Part of a small language model's weights: MLP 896 SwiGLU, untied embeddings.
Each number is 500 + 25 x the weight over its row's rms, rounded and kept within 0 to 999. Layers, rows and columns count from 0. Numbers have three digits each. The size before them is the row's rms in percent of the matrix's.

# gate: layer 6 MLP gate, 896x224, rms 0.128, rows 356-395, columns 112-223
# up: layer 6 MLP up, 896x224, rms 0.13, rows 356-395, columns 112-223
# down: layer 6 MLP down (transposed), 896x224, rms 0.0609, rows 356-395, columns 112-223
gate356 078:547507473510479526475506514490486526455528487526492420505478523511447497551506507517476534457483468488500482459483511501501524509517459513480477511573505452493550478526536475505458516479475488511444479538504551483472502518487528443488509476500475491543488492540488506491491502519493492480512488471485507507510499519512484510505482489543
up356 079:473492534467532493479534494487513464453506498484514507511506594501500476483467531521524514484516451486491530550519511507461493513505540459479500487497504497537539514494557575490475494478508538512518484501537440468511491523532514478531476472473490468531512490510524490464496474478491522487504547492493551494519475531525493527515512480504
down356 078:546479497520509515532498528496511494479526440534501547449461500529494465480468544489466534511532537532471522496502499518515513496497533507513507494498487533511439485500493498536530499490485499474456469533486542551477509490493495498436524496462492502473475477526530518490506479483502522518460481491504477517456517528507481483478519505536
gate357 102:516496468503504478507523452483475458533469497506502447485515448510503491500490483500529478505503528470480519517513471513482478530446498525443461511472542505455522490499538487486482535503526473510532481481512498501492513489535517496495491523538486521459470480545510462471535559491496512500490471500512531462488491517506536493439518530533
up357 102:505487525517529494499432526501447517496555486497502493475491471503485495495503502494507484506496543473551474486493501519532494505496473499548490473501544525481504523555488502471500498511510472525525495501475550445554467498558494519514472502500445516492474531471514505518511520531481488500448543523504542534513470495497482521533529500518
down357 104:506500485501559508498492546482515512538533506472475503496467522446523513457490520507475525497527494481507485547476482486472535456487452498584485517485473506477518498517518491491500490514477490509524497465453521516536485475549512520480533538483509484469483507537483532480466483489486504499484491451499500494503482508464473488503499476485
gate358 115:494505495523513532492502484552456484543518505527498529505471458514534504511493492491534509504542487539522465510533529502506529504469490510472499503513519494499522499504499489509489525494506500533502449458466522511525508508491536499532512467554502484504530531503489469493546478497538528504509516467500550481505456581512557520489473452513
up358 108:496513493529505511519476548519486484522482529522488493461491483516529504519516471517470483523492477503506456482491523497477516455484474496460475459498501512520499484503479484459473543537517527512490474531501474496504499480471499498495479463517519491483497505512499529552478489508534504463545466543533480487502554478546461479483494484479
down358 107:454501565503514511513490489506478495505517517509492498494499532493509514483556515503484496496511476508485469457496483546463476535488476528465425476528502500499515482528450483542501483473509534539511530475464512527493524524543477507514505501472497512474464423521515496509479511505505481533446502519523493524463503500521478493509511492459
gate359 103:529489454495567528469508492542458490520513472469551487508503496498531549520529508462541509558492516489482502484470515513484510491504468495458539470483504502481506491489478457517500498491540473485489461555504529474512456482517481481488496493490466490497504530460473518496516470512496504502550481525466466486503470502520457509480485504404
up359 105:489496494485492512517510476454513499520495448446504518474495530546572520496520472519492564494533508472498546489515537497499530495497497513498481448504492500462528468502565521470497523497500452511481465450498527477509553504508473494507476513510498475488495505520514507491473521512492452468495498475458492508457508563525484492488478509451
down359 106:483488495507453481497483432456531481512442501510505524522500508468511482516469484514486515460508497524495510488509525510480486498456466499501494486563532512459524449479524499518505493515508519479486500472501507456451481493513528526535491473504501510500484473465537515487499452453512492504526495490512480477531536517488499538516507521490
gate360 099:535480499483470470486488470542488515540493496522475463512518507470501535465493491467499497534529484496538471534496479472508486512507481502504498504503506508496485538517498543538504499513519501464542504502508517502532488528522468505506501471558508501497471477539479503494532480487531547484494489464514520495506522513549514488522491527534
up360 088:470539470542503535513489505491483520477539487500553527538469522500492472472524470542504529515487475509474488534452536520507498473511513504477512517479512431496492519506548484481495484468478536458537525501487474532497491514534492498493470458501503464517523537480496484539469496532462493489502460525497483506514470491479457474475528509524
down360 105:507517530491512491467505517512469485489525471504498499546502509494480512429521507478502474527545492500494501527462515486469464462496517532473493481490484472486501513487503525528485484532510531464513514493495505547525509524511524533518490514539494507510493501492513536463532481481538508491454504516500480491509487542503473457480492504558
gate361 102:559544543528456523469456502503496525488506529509455460477515514507487481481493504482464494490504527488493516475462497541501449538480516520482482524501508509519506478494450508486476465514465495454504478495479532494493522480516482517490489477445543529522482499470502493519515528487508499477511510495502447485451486518462480488474504479493
up361 098:549482522507497530472471485558484493486483481465493481464473492497441528503485503441509495500523483461488492538527528483536538485518524490515492503496459490539506581500510492506502514486502483507450508493515491465485498470509501490448511472490501488534499479509495500549476497475439490532481511503488490505529528546489468512499466505539
down361 099:454511504517479504514559492490526467487484491472530480526498518553471458505449487490522501550489537482526496496483530515489549453526507493508474492481480494501513481484527481496492489464536465498530528506490481541501548523562501458509479515550495496468538492504510505500480514471511540489500480521458492460494522480495486451499472483502
gate362 101:537495549491547524519486501496533551505486452497498490509518493531462487507525464458502475493496493522525558523499515531486505484498521540506489494509492544503468511495498536517460505517501490488489473519523558492496474513473489505496515505554527511493527498541550479520510552508537513475508494497482512490499505489465529519514479512500
up362 114:471503482496485466500426493504503504532530452484537526486517506483499502474489463499444496523510472519489506514505490510478514508509491514552502541543528502521513501476486498452481456476473528520509508491528525507512513517522533544498479473483516458538465492478479478508452499499480487514465499473498432505498507529505544507511520438499
down362 114:470472520474500538502504511479526489507528463537490503477485490498531544471489548533466502486460520535531462469499504479499494501470493478519449514560502499519499481464502461475486455476468522470459516455491477539483505506501513544483465507499472525474508480509480495487485520517461495494498493451468500494483513517508499533526496548462
gate363 083:506521447476491481498497518496550491528481513476508473532538515526513472533515512477504468457511497491466530553504499505492492477488473489478519487536487532532514505516510495544501503483497485541531551493532521466481507515496504492490539506471475516506489480482455497463496467485522527473529528493500498498523473491517460495488478507460
up363 081:500531538483514473471511494526457484459508488461463550513491481457509522468469514480528447522522493506512487489509524551522490518492500532511518478525474484503501526469510508507492514486479470490514457515467517508479471517486530472488585523531515505503490493478517512517502488510551531506509507514522510528473476505483482516483496541537
down363 082:487524478469508442516506507541508502476505448490531490465533477525466509537538515443502498483447493481509466499514542527495517508534508526490481500492528488524487538530477494521534548511474485490539546500511539485472546510536451485529489495502506526535509497508471497446489494506508490514547507486506510516516530444481444535474514492473
gate364 104:508527529524507517468543459505486512486519545456484522498508505451491501492502477502484536511510520524486434533505483498538544504530482500487495494435492505502493531551493495516505534494543507537509507496533496557545549521505542461535490497507492518493498511455515467496511493469511534485502498488485486487516513466518498506447535483446
up364 103:460483509517497477530496477464458481481490509493519501527502511520510512523511525467477479506466495474481462489491501512505507483505519464515544499479519517512499491503527505504474475450494536512526488464542488507488505433475482498487527479475492462547505539479449519437490521514508495501540492499495469437500481485509514497521472503487
down364 097:485510504455566491499472458525531464525523492497511484471474488555529475530488479478478497501470532521513499473496487516519488511447487529543443497476510505473527515514466501549498534488518475518539451488528475507517495482489482514482509552488469532482517514511517494493522532504505480517456576518581522521494510470493483505473478497503
gate365 094:486533512507523511517493468529482555519538484514538506481465474485529531494506479484492462521474525541472532513511493491535461480459508486497526524587563466506530499488471491529502483522520544513490499440519500523504480509482515505529512512513546515509484518476488480534537543471547475528474505491516544519470475465485510505495499504447
up365 099:498493495492494505476500465436510504473514459528461488526538546478514478514509470475510484477503505511519541494526527491496447515475519496514485560531488485493480521459483519480478478532503552501548546500540500446493529532485463504488505519511500502544517515530471533494506538511517467536493514538503515498509475481550505533541501486463
down365 096:497503531488504542473484500502511474452483496499518525505540495500486485468549538513510508446510507524515476505505517447500509532527535513474502520512469499497484517550520497544505491511501524508569511503515507512470421480484528480503527515496473503502493485538492487526516522506490523514501516480529507503508444500463492541517468463463
gate366 057:523508485495414436482448532525479481514516481517478513513498495501560510473484492518523465498503505503512482497507492456517485495481469464479511552481453550501497506494506481517548503530543504446530547549502492508471468485453487500501487493473514491492493505464483508484504518520516504474491458496490509473511510508513472509507518503456
up366 061:508519528512519512537517503491464567494474476472504511526528483469491472507508512479449530491511518490537539550510502516480524508513517485503524514492479521549483516500495527519504546487464522511488504524539479483502481479464443525472549485472508487515491502503476519531486517540525479468457508543533514494533484462502530504482539507501
down366 058:499518478532484541494496513516477487522464452482530483507486491527480467470525477481483502514486515495541482487517485492500490516487489535523484500488548436483541487517477519544558529470522516477513523565485495473466498442527508455481515484531469519529533507505495468569510480491548507490505520450489504471486508472487480497505511475479
gate367 073:526494474529491513498494471548510512532520526475542486512455492516510488503467464512443496497471470491499511504488448488517505474475513498443512488488490536493499474456427518498471524520481450502491502481517479510519458488497533513527551490494492496475509533482487518514487483519505495525519482472513511532509471546492542485486508526524
up367 073:445538487511458468507527446499482498527550496497489556503533457484475482485489474510487490484483512486529499483519535537468458479544502506496475499523515531513528507513535494501485538496505483519509458489473469554517545494471508538558523463491483504501523474490506443458519493480491519461482509474527476484500478480520518496501508460481
down367 071:529498493493446521508531492485545492525485507478499458504457498473486546501493502473501504492472503486491510473484540449526512491518492450524477471484490498450530496524484465481514454477503519473476498478480491529491516537538526471499514512510531489470470529532486519532489525414481507489508502479491480438488490495495492488461470563540
gate368 110:547515522455466519489498505594525480487480485474517487478484513459499517490486518511498437470497525502464503502477471467489474541478477495499507505488486484488521502462524465512463483520493471499510467509497440476497508487528508521473532514457522550445478473485456499533504509469511464486516525517479465496507467535513527487474481516499
up368 112:437474514538538494490487495480480495510495529498431495509526491462434524509470549502515484515534499490529513490475530474485517486479482524528501472498470491532523494509469525481551491494532470485474499544496473494451527479471510474516495467464474494495518541524492484487490523471515522517451503536475502525524449463498514510518481518529
down368 102:442454494482483519483542495518476516543465505513512548484508496504518501495530420516471439512502498484488496516517487512483509527500486560508497519479471482457531495490551509496547502505514503526495531483503512486530482540462498491503482485532471507524512543519485537473531513535467492483507485498505494473462549496460483529521495526491
gate369 058:553540512500502531520503489544497479496524510513508480521475461477489482522531508531493530528469524502475459510509502537520511491595498483497526528508467508482537463529475482430517468498466529437502476521511508457507439510555466504459494479497505512498518493488478508478479493508461492486466493514519498518489510470550544523475483487541
up369 062:519530475491528514541491493492467497523521468472505520495503526458485516513528506519504512536492538475505473540517492537523484452544517483493523488477526479478493480493513444498507544493486474455508496505479482456511479549536466525489520510498515525468547546529496519466481457469481526505472484512528544541484477472506509507488501509524
down369 063:500501473523508540482487487479564497475521536464458511484512497475463495538506510495466548527462516480478498551503513542499454532490512482480517486538494475500530517503489468507508438482545502511493498510470473494539537490483496509499513479485475515496510545520558503441468521495512514460496541495528507502490508528546518501485519457526
gate370 079:501495506475489485469497527430524501440510551500501468504508463491520546501517469474477486471514532494519543478479504497508458456480517523514498531527478491513514489413496538515456490460487482508484508440484497472513499525501484480529517501508486511521514496502477486488550498478513491524519464534473493489526496483476486493507517507485
up370 079:502542488539451499482472489440482484472497511498449490473551506524486477478515529474483492505501491526514511483500491510473462469456506500523483502466499482498511511487468523525484480480482478492510493453445525516488495478501503537521532457463519528503461505503478458475489526484510506486491474495473480510516483471485516489517496523498
down370 078:521476509475481530470478493477525525489510523485480489510503466481479543493515506500483518512497509516476498532430482491500493468494499474527510549462552520477532528533515485531479508521558550491435506462538517546477462456510515512469523495444504507529504505461517484495501548499536455487496537503529504488536510453475486499493562448525
gate371 104:475534492506507469485463504508543525518513497532499552490517475501487544509462515480490460465544532512508484549481479517485473518518490497502478538472484536435489482531437523485506458525506527521500495481512482488528545466499522519479508508502505531502512510499496512493560490503487512474518491486480540530482491509499503453446489460559
up371 108:517496535511519472494481470516492520502469497489434454479484509471531535519507506481476473482500470515512481494513501461531543550500529505531503487495502459542503484494479511519511541492498488459508507450497528537554459541488525521521467486480525456506511498486482508494444501454487493482496476509523478512519481537514496500503509531507
down371 100:494504514486455490534512509549501542489488487494531534501448457475460478505532473469490516477526531508485443512457509513451516451462449486451510499514470517469517480514524487476490482470510502513483519508496469471479496484504513495462487523531471533506459512530484543482502518504522454512511478468481497481484540487493545453499507495477
gate372 088:472521498507532498491496513474521496497490515503533536532513481491504456519504513493505532512490508478496534514488510496505448509425444485479480487500491530563443489526485516530524520495477520498564523525513514505465498477492529498474535521509483525546505523512494450480454507509486495504503503496524453491517483524479472489550508476490
up372 087:489516539491477542520496508530500486494553492440516513462532516521499493491473505481503502514501487520483479523517523513493489505502460515492496502478518481495542502466525509513465504449480529520498483476495502491508538509518510521484507523461473531507483432490499490464471442491498487517469498478537484501472510510502534479465540535492
down372 084:495476494503560539512495497447476466512476486534480503490472487515538487523504477580494452509453513502526552523504471524483483517503516498533512521481472502490486492515445498508513500480497491552502499517482493458500514487477538487485462526460467507556436521496527527460472481520502521526523502575483473518513539451470512464502496453532
gate373 063:474537489486480507491515477484495517441502500471506476513512464506516499540516463505471525527481493523493521536484556542500483507481511490489519506547495480449502544498513460469502543432486548498525481516497492509537448485479514515480499509542514465498516470468500458490494496492487498490532503509510517521526502521539498500501480483499
up373 071:522508508498537529479482512456513469463540503515541499487510486503510446525511462496525482520482499514510499479555503436482497495510484512514535490513476494498531510513504479518514511494525476462501516521489498469512515468511508492472497515525465477516539486492488509509485497521514457514532531513522518536485504506520483521465541520549
down373 066:516513512499434534483519531529468475498500505442477565491511472540514525526548501492499472504487522485515480501528482509537492456530479496500473506506468492496504487500538519526494444469501474494488473487518491465489473526457521467478523487504538480456505494513529547507482513507522541503517466501508455461514504468497483550521495508519
gate374 106:568501491558458491498509523482512537499494479492556497504506513498512510448513505506496485471491490458523534513492495521494504510482491498508444518491526536482498492486509462534512485500494538482532499498468513472491489497483506478479485514538483520491502476487519474484460511523509491500532492494520496490522503523497523510515493473458
up374 105:542514541491470479504533490499486528482502502484487505510506506494529500501506547501527497482531525447509490524477516502498475534476505576489480554477511502475451506494497508495525533484503503477528500519497471502476492521517482444511540524494497523495545497482501490496497491493533486497490496536520525511462544480527508460491457484507
down374 101:483460484522530474534490565460527492486530478494517470541498524515506545477478561461506479511465478484481437486502499493472556492494470496495487476492515520487492519512487453483489529474505525543475544519485503478476508528512535469490525466502552470465447446496503527489486485499517512520515492470516502519496480497513489461482494490502
gate375 095:515531504504475491511529471523488556504494514531501540510488478503477509499479486489492479518516533567494521508503506490502496529537503521495432486517469545458509501504508517503527496516469511466528493471497561532526533463502496505506471507474479525507554527501510483533475461546480489532458512494490487459504508497476473505497481534550
up375 097:475487497482501563483513495478569453501546453503495536476534494527446512479495513501470494508480467515511487468529500469498487530501467476494492507517495490475505459489513530521502513471481467478480474516519483542501532520496521485480537495474509488481456519474499533502542545536504510506520540502469464505499491478541514445557524536490
down375 098:480466480460505488500504473491522513521502477509464462466506468473512499487506501537510462496515507497482476502478525526471529510503565498484490457468549499514481470476488492499506540539509470465490523500521509480476532537459441534496499494519460499478478544506533527518475478536446456527493455518476515537523499510502525524540503482489
gate376 101:517490524501545511518457481494552499506526479487538466507546469494468492507536525531520500539490538533552509470533504484526499487514468511569573471490426514495506508486452491516482478500485513500504478524504528470462521483467466529512485470453507540529512504509507513488461480512508491459514517525522489509497494495487495523510508510509
up376 107:491460498517518463543465520486497524484512467519470502536492507499492512507501461493511503470520535469490506513496498486438472506504508491559469503526560493528571494532501519501506472487528464503522516499553484520485471509515539505478514497482472500489479501548521494478546511486457536463473504476464508508488561524481491510484526500489
down376 100:475486458519485499506492458507499500527500534532438518502496496522473488498489507462462486489480527475484509561532482488453535528523506512494534543478484453506546517478501514473456549501470453509508462495443493472511501495480475521518493502482482550523456485496490500517504502508551513461470494510524495510471466455527527461510504517473
gate377 114:495508510514504478549526521535481539476482500502516517514507531537475441475484506541499477483518481504520483478530475474537494513512449518507532536485493493482527548520497492525470497515460507509504455497500465554503499531530478467476500512489516487474529489523467511497525492545539506500507499433473507439506510476500515486472544504542
up377 111:503493498498473475551518476527532518505516478549515469506461521472516477483465516521502480468504535478512506537516526494503491518474504537520481538480463473508487534498498451473501499495536520455483471539533470509479448516479492474476473505496510491508492475493514494493509460490516505484532497531489490463488498461510463565546504497504
down377 111:495490540441498513500451480517516542560520499487518480515526474494543479501463505498500531468498523514471530539476470459492472497487501520511493489528510484512469478535510486543514510517530523490508540520489477546536510518510541476486439492533493519476480487522502521476495488516463501458551505500513469507498589538474461512489527504493
gate378 097:475518524469512516506500516518517549557483499527508492481521468538513500559504494502497508525510506473526471507493512519486517475489505473488497534461495564428528490490511477467518515534482504546501452548511474469454510531472563484528492480500513513509498521513501520465499490507498461500480466517554502491539486521484483504491520493471
up378 097:484496533468457492505486473446520524510490547476526523511511522480480499510512479494476491505556448482479509542491487441496529493493484502513459483450494519476485515519512503483467480568517458514510497496501478472504518547532454545482464481524469497516487554459454542496477512496527554470479511521502536491476475459492545487501544517479
down378 096:507513475507485503504473482461529476533453457535515492525484524520516468493508510474476518528516546478489494501495488507482521503507473491524483474503491455485536494467480540500508506515502494445487484468529522490507518465515467456478490505473521474494498500466477498475526446516526530478518468492502495506496486513506516482563510501505
gate379 106:567526488477493521514521487512508514481525454533525514548452506485482490495485491428500479515516532500520497541473561538488506488503439478499507477525512525531452531513522510487521478463557497490503508511515457481472524490505486503463511497493486510485532505469476518511492497456485505500482496468491436474478492497472554524467456534493
up379 105:527460506529479475499503509505513485522519480496504508503529450510477490502466479510517493539552527489492503486504507460493545486523496485490544507488492502535544532526505477542502509461541481513476517478470496522532546501503476472512509529549496446487526476493503457501497463493509507478470534511506533553490511496516478483477541497511
down379 104:458504500476536541494487490493465530513457485500508482516471548484492529438536547499523506494473484495480513497484513465509500486500545488494482561498545519479516465521464546558511486542446538494498517537491488487493498499460551483528487473499530502511480505511499487485497497507505507529513500461501504469518510458480518535522498518511
gate380 097:532504500481474472509527526508544547516541513445487516514518482530498496515454447520503484505528532527464491480513470485488501516492529538519509446532505531495527493507530519511523501513542496500559508484489468486536489551542546515475509499491507521489520450488494521462460504500482452526512495502476533515563464484536519499496485478516
up380 105:492489462489535490450488490480460467529497457510484516478488494458498470502494543514490464489500479506483469489522552517476490470475493533457511470494493471487499488458454516507523500492496495479516510419523513504500528470529484508478470476499480509520502518506524506485480448471519484470497501470501488482476533488498491442509503507556
down380 102:493527517492487423488520509452468496510496518516481464481508517538467460471511477532494473505501463531511470519483468487502503482517511541494454499492508476512463527487508515521518509483517484444535529495487533488545508489533526546507519495468521490479511463512522528490520528486515497489494472507498510503530506540470525516546514481525
gate381 116:533483485472486550474520487483549551521514486507489516521539530503510474495506494524534450509495510519534497522481480501484483482493521509522540477509517520469483504461535491512501487450505544435503512511510458512487523486476440497526503523499494505524484445477545461499459503488529448458511493487494500467500499498461479491506516485504
up381 113:475511512497479466500541494447477458487537516507535520474504485502429506525491575454490531486518539526522535503516528529527473516484465507541530512489479519497498539513502468520495506488533497477526493463521493511471495489507490516514502472472497531510508524498505502504521498514487521542491475509491559498524484504494498480482495565485
down381 106:501496507466476516532547484479528529447513505489486564511489468493519519518478493495471522497484516529468490509495461518530515477472491501477521525504533482500472477526511531499528512481479486466503473498509543483497488486498465504512509488506490476464480523511433525507509465450535469465540446514504522508500489481516466493526562476521
gate382 108:487528479539531521469493544499477455526469470521500519478527542519529519476484482492529462544539505525530494504519522478531478456488509525488511499515518502465546476567530478500487481488481554452465493509498492491535543509546470490491526483511435500501500488528501482526496517508489488496510491522513504468516507469517492463480540514486
up382 102:480452504494532495552487501507502512483492473509509509506457551446520507534523502500486483490493464477514512535517460511495483495499464538511525532471510542525475507487445494539489469475572481489530464515493498495491501468509523496512467502510475505491511477496464507474480487486512496482487477501522529504493507511492498479518498499525
down382 105:489541484508523467514491531507492481490468456496506508497532515491517474490457500508505487555505526493487519506501493457545515531492484472523508533544502500461564509499486449514464480536481516445530469480532491492503480537472472480468466460541525515533496485490508500498484497522509448499488523545493481498532508525506472496506486523552
gate383 103:490465521492533480536521550485473543490483480507498504466449477500508523451505494486509482520505518543483529519501501537512472512540468513472485483490519525521501485495538517502483477480472472511493511508494529499511522466472519514476477485472465547476501503447473476484497434462527484469505483448504485471485484487462468487541507474461
up383 109:470516556485535514546535481510462479497513470526525489519512513533482499499458471506477490472500466495459538522502518534510520525504539475527483501540497475510454482523549545556548544507460543514502511483480535508520475491503534465525530564488506472518534465496514494487498465485439496474534570496532523501541513489493441463504476522473
down383 100:541498503517560528531525508506496500487525473486496515496505539492525499472516513494517495523496529520479516490517492534482515477506453522516516418509449475490507491519481526531514491490512485490511490485472503480500492522492512486512542446447471468481497496463445536529493527470522468507451482514482476470453472503474509492435520512502
gate384 103:513515529463521471508556527442465468524477476519491478497443498489521485496459515513530486533475482524474480483475524489474518467489510506536508508541483474472494476493498507520541522497514494479489500476475441482498486507468498501490504549431524501477522507470492502500441480509529508490507552549536516455464495515514488504451480534506
up384 097:541476527473518525545525500496517505488473495503504507494503525524474491505474505494427503460458467493496529512507458490560549501511493496503519525475537465516495493473431512480474477479516518508503515460522479475472504455529494494496484454506531538528535558488471483477535499485504453528468467528473506522539490545502478532495516495493
down384 097:479491500456526520491440532537530527492501521523518500528508514516490490433546492502509482507502544497514505474527519475521490521454490535528477508526513520466521496520499503506512507496497489496473474474472461538493499477503517467521496528502495490465521504499451482472513507500515504497518534467483492485537490534511456539503470506462
gate385 113:506481531496473496501488499468479445515497513541490477499467504483477489508511569491494473532484489467470538503480521520456514499499520537507480541514510497581492461456518490497584474494495522473487511451495524517519516495481468497498470510507508477514499499553459482479505480486513488498523497500523542505505499519490508505535494490503
up385 107:456479526542499492471472511486536537471543485517458506495501486486518457530536519515534496538485502443509468500535503461516501487484487491485527476513529544485506497527509476531509551466490496503541503520516431460494513554497539545500523493492521482487541494479502490479497511493446543533517443478498531465507435509491485522464483499494
down385 109:574520492507480523496491521507448492529474536523522473531446531499473501534570475513481556449489537510488507508492458522463536458533532502483517504507525487471483466484503493498525496496521467518479515516492470463498512482521519541509508484463517497509508495491527490466499477506492508504492533534491473535510539497502518474524517495454
gate386 092:463522499496496497529502477503523510499521515510468493474509513532524507500497526508516493530487525511506512476407444500517544466514545472510517483493490534512472504453463493543490498489478499493492498494478446490523472506551520475519497498487527448490525487508540498502456474521515517547490490500488476522531470472524456469540495499481
up386 090:521541496502527517510467472492475504505477492500449483506510479474511510487514573546470515522497530455496491517481485514500557523528510487517471508526497474475460538488495492520475500495506520534517484460526481484502484509493515516524457520516542510532486500526494467532457493500504532471496483483489501514539443513502511519536526452487
down386 096:513502495546511527522529393510458507480508466493510495498515459524521502501495553496532488477466549517518503514454502478531530478485474499508499506479524525530513508476487494479485503502544541461490491497520481493509488493552463517516491503529486537498527544457540511534485466500483514516469488513537479465502514473485490513535525511500
gate387 116:519485503505555500455466523503526536496542477481482521523495501493538522492524514450490522497474502513493479511446519481517489522480465528506490487512518469470503522474520500463467469526485494485479508508487445537475453538486474543522554491513523497502506487457513487491497504479504470525486477450547509534577527529471482498496546494525
up387 108:472500503506522506521487467515512523517438487496495536501516514539523514550490500537532507510525515481494474501482451526462492514488514508507506517501514507483482491428519533502483492548499565459520519483509497516468502529477487498492494503523482483516514508521522484485495492528527496508483530497460426506485501459486515524477511452478
down387 108:484464498541544470471516516509480473475540521497502476522502527490520526485469534499505470490473444488455500518484516524509492505507513504510507512458488508497528478541522483489478516464506522508544496530503504499499470503552478515543490489540512507491466488471478503496437512458490500511525485514515502485505466517496487456451478508530
gate388 064:493484525482504485483486522490490494529528457497526486494502490517530544505528507523513497501515518535497511506476516463499489471516462531493504545539497504526503504471516505502549504530482508491530498514489481520549475523547540499522508489487467520566482505486527566508523501479498459473477501504547524534491498499518502540516503509516
up388 062:513478506525556497526505541526500499509482495469512572518514455484469465496500479521488476496471498526546473503507513526451505535491528532517504516523489494496511509468511523483488502508502486499476452525509507514484447489524507522541491514488498515462511455481520469499446477560495503514451548484495494497518512467547483481465517527499
down388 063:474458500486519474513501519509526505452523475487527500491531493491488504472489484511565536567541490489515481539509494480478484469498544533518501533490496513517486489496514554499522494489506463492484536531480475537500495508536486510514514530499469541572557523500490543529507504475400519504475507492517458475503503477515512492433494486494
gate389 100:509479505514505488508443486521479513466499510493464501497553506517499514472505511465482510537534507507519523451537480492505509489463471509475536475554457508496501526505507461532478532504500488525493461528485482526504497503523499471493507507507481518531474511545578460497501465494499516522473492467474519462467495467557533464490559459508
up389 096:510502547472561537487488452522481498524483507486484510440470477493504500479494502501492508518473504492517460501510525466493491467472481492532482500517524489511502503489537518470507534496504491468511470514483491508489473541485488546471469482484481479555483485499483487509537550475496532486480477518558523495515535477486477495485473540541
down389 102:459512515494514507501524469488484489516542478507479512509526514499468433458527483526521504462508487478540519529494519455481501467478516474529493529496529541500495507516487512512484540489511484533534478488489517552481522501507540472468490496541518487561471478514520520513511492483512520497515520499535483502452534514551429506486493522476
gate390 107:517495502445479540485532486493514501491533539522461488478495502544517450526491507488513493494510465534513442528465467511500552470499482512468501521524553518518481518519516469511491508548517444557488497525544513523537511523458516488495489517440516555503501522489488551511503498515524456520501527527487466497496503536468500542507529516521
up390 102:448469552487477511524501508477555472496507531505493530482481492510502494528537522499531520486484540468506535506507543510526528495485472499467494507514488530513467511500483515459520480485511517500503502510478470465468545491488486477522463527524477449538538434478515463513497446481504477482508491454486494486553503494521509488462503522503
down390 108:503515525455494505508492531486503488489511466505518493518472491502479499485511564481486489513500494488564479498536525540544517493499481507470522505482543514535493528516547522533535489499525519474516493491444521523485486543506513504541515523519478452476514496507523509500499533499494494519455488497473460496514512505444508543490513537533
gate391 099:451506521516498505486487492505504480485490513503546495488521484466567496473514505479490517533422527502507509516501492454489464472528466535468514491472526519476454484460503513487430470507538481499452511505522511479472522516506483490533492507516475495512512501526485479477518475492492517521533506535492514516495528533498531493517541471509
up391 099:511515514472509497523501548480530527471518504526490492475500469492455452542477463493447478490519507476439494507501499482456459521500462532454508500505491512541515525489514479444526494535495494459456509513485507511516509488468504505502507520524501511525516460496495486459502519501490498502497505525523472472504469487497479502505490528471
down391 100:510529491500547501496492558527546506462517455490475461499523531473510485501497501517547487523530483493531540537480527515475490553465493494487498488529518505537491582512540532517530532472484510512489581473440479544482485491462546530517499524535505472488483485507493483498550531509519522507530500481484494495477487477536501498516500467505
gate392 110:480491470495482526530509519465491505502495521508538528510505525508498441485501521493476477455491520501503505492483558484475514474489509522507494443504476486500486516504502524459533469535443513533472532503518511456491451525495483541486477529520491549499481469499519488461533497479502498535516488514476508493474537555528497497502489465506
up392 104:497488547486507474521538479485512489482487497530496484509525492537499538500491480501470459513507489517533500504500493502470464523494504471453521467495481570524458555536512495473503565467477493510463452530527519538512487489516485525495485495474520507465507527509494489518509518521456493498524486504440538491498496491540480489532478507525
down392 103:526472510507488506478469458466510539516538535477476552535475521499506512499512527493505481486490519509485478526459441513514525488520497517504540527512561512457528496487487494497453484494485535515530504503488485457529483488474534495503542534483473475478502470464472498498490479478462478480487504474522508505502498514491515482487545504519
gate393 107:501503491560450512497539485457500511476517494511519470492506542492503532508548509477541464538518483494510492492477469523539513506499497541570526471499519506483498541536492518471505527520492476500511513514535510539482497469490503546545501493464483466537534503466479473476470534533542537510520516544514494480535508444470540481483528503524
up393 104:489514519522471521511499531464449477547500510527535449461559502527483481469452462495463535522534475482508514517501485509504457474518503522514487488479503499488535500505482530458466528492485486528532522500525517540472479482519508491510500503454499481531455453482508480518513526489520527526486511526486506508528525464518488499487499499550
down393 112:503458501505485532494518531521494484480482497476505528504484506500513469511522492535493485487507536507463479509529493535443495559527555479494524487517547488479458510505501476514492462499502518484485466489494503478474553508481503483500514484494486441476526518488516499500508535472501527481530539511505514488515546575494519565462545467519
gate394 087:464486509475505505510491499479469487479540514507512516558461485509527485474510511541478485517527540529504504472502445493478545514482497473483503488504503478456503506474516450506485483493484490553479514467487471492509475498530476524480500509498484508498492506485431514491521512491475514526474463456538565478497495469494459431506481516494
up394 090:507548491448473492492517521484519486495501528497502508522489508509504485495531504537522511495597487516471491500522446511519532472482504561451467493520496525530498523516518480532483519486480501489518489510451512492500509460518493486488456498495523484515565564510486544477499508510516516491555497487473531469463491495474487483485489486471
down394 087:501562515502496507509538531492524548489489524500483537542490523501489507508481533496490521516486484472500512496547511534513513478522481508470508545525470518472472505542465524528526460487519548449513541502466532531502451504538466507505510523486513501497493505427503541550496525459488509529514526512468543511489500481483521536528543460503
gate395 106:484491503467518518483526526504466502499515512478460546464523474535522514514488498488469473502485478496462483501474488463490470463478473465505539523505517522518534486486495504476468543472469529509515526481529479493501502510534537461517513512530496464488524532501518470482480510478520491530507496558528490523539474517476508553525522475531
up395 109:505518490482537537478476539482486534501525507478509510523435473515511508486515519494505544528483490488512538487468481508475478532490516527449494536474515479454449486534509486531503508545505483525518494537518513500453534491498475484525452513543502517476538531513462497511465506496516486461509526463452508494486491503521532480478556522544
down395 109:496493485527526525486512487445460476475524468509512513486512523484494491547470520484490502504470477518518453500509478522494507524449476500548481507491451486483506511460472509510514529499520523572465483504521540463504481551511470496532553515491530534500537534515524498485509525523515493509528470527513492519489504474499477508467445501484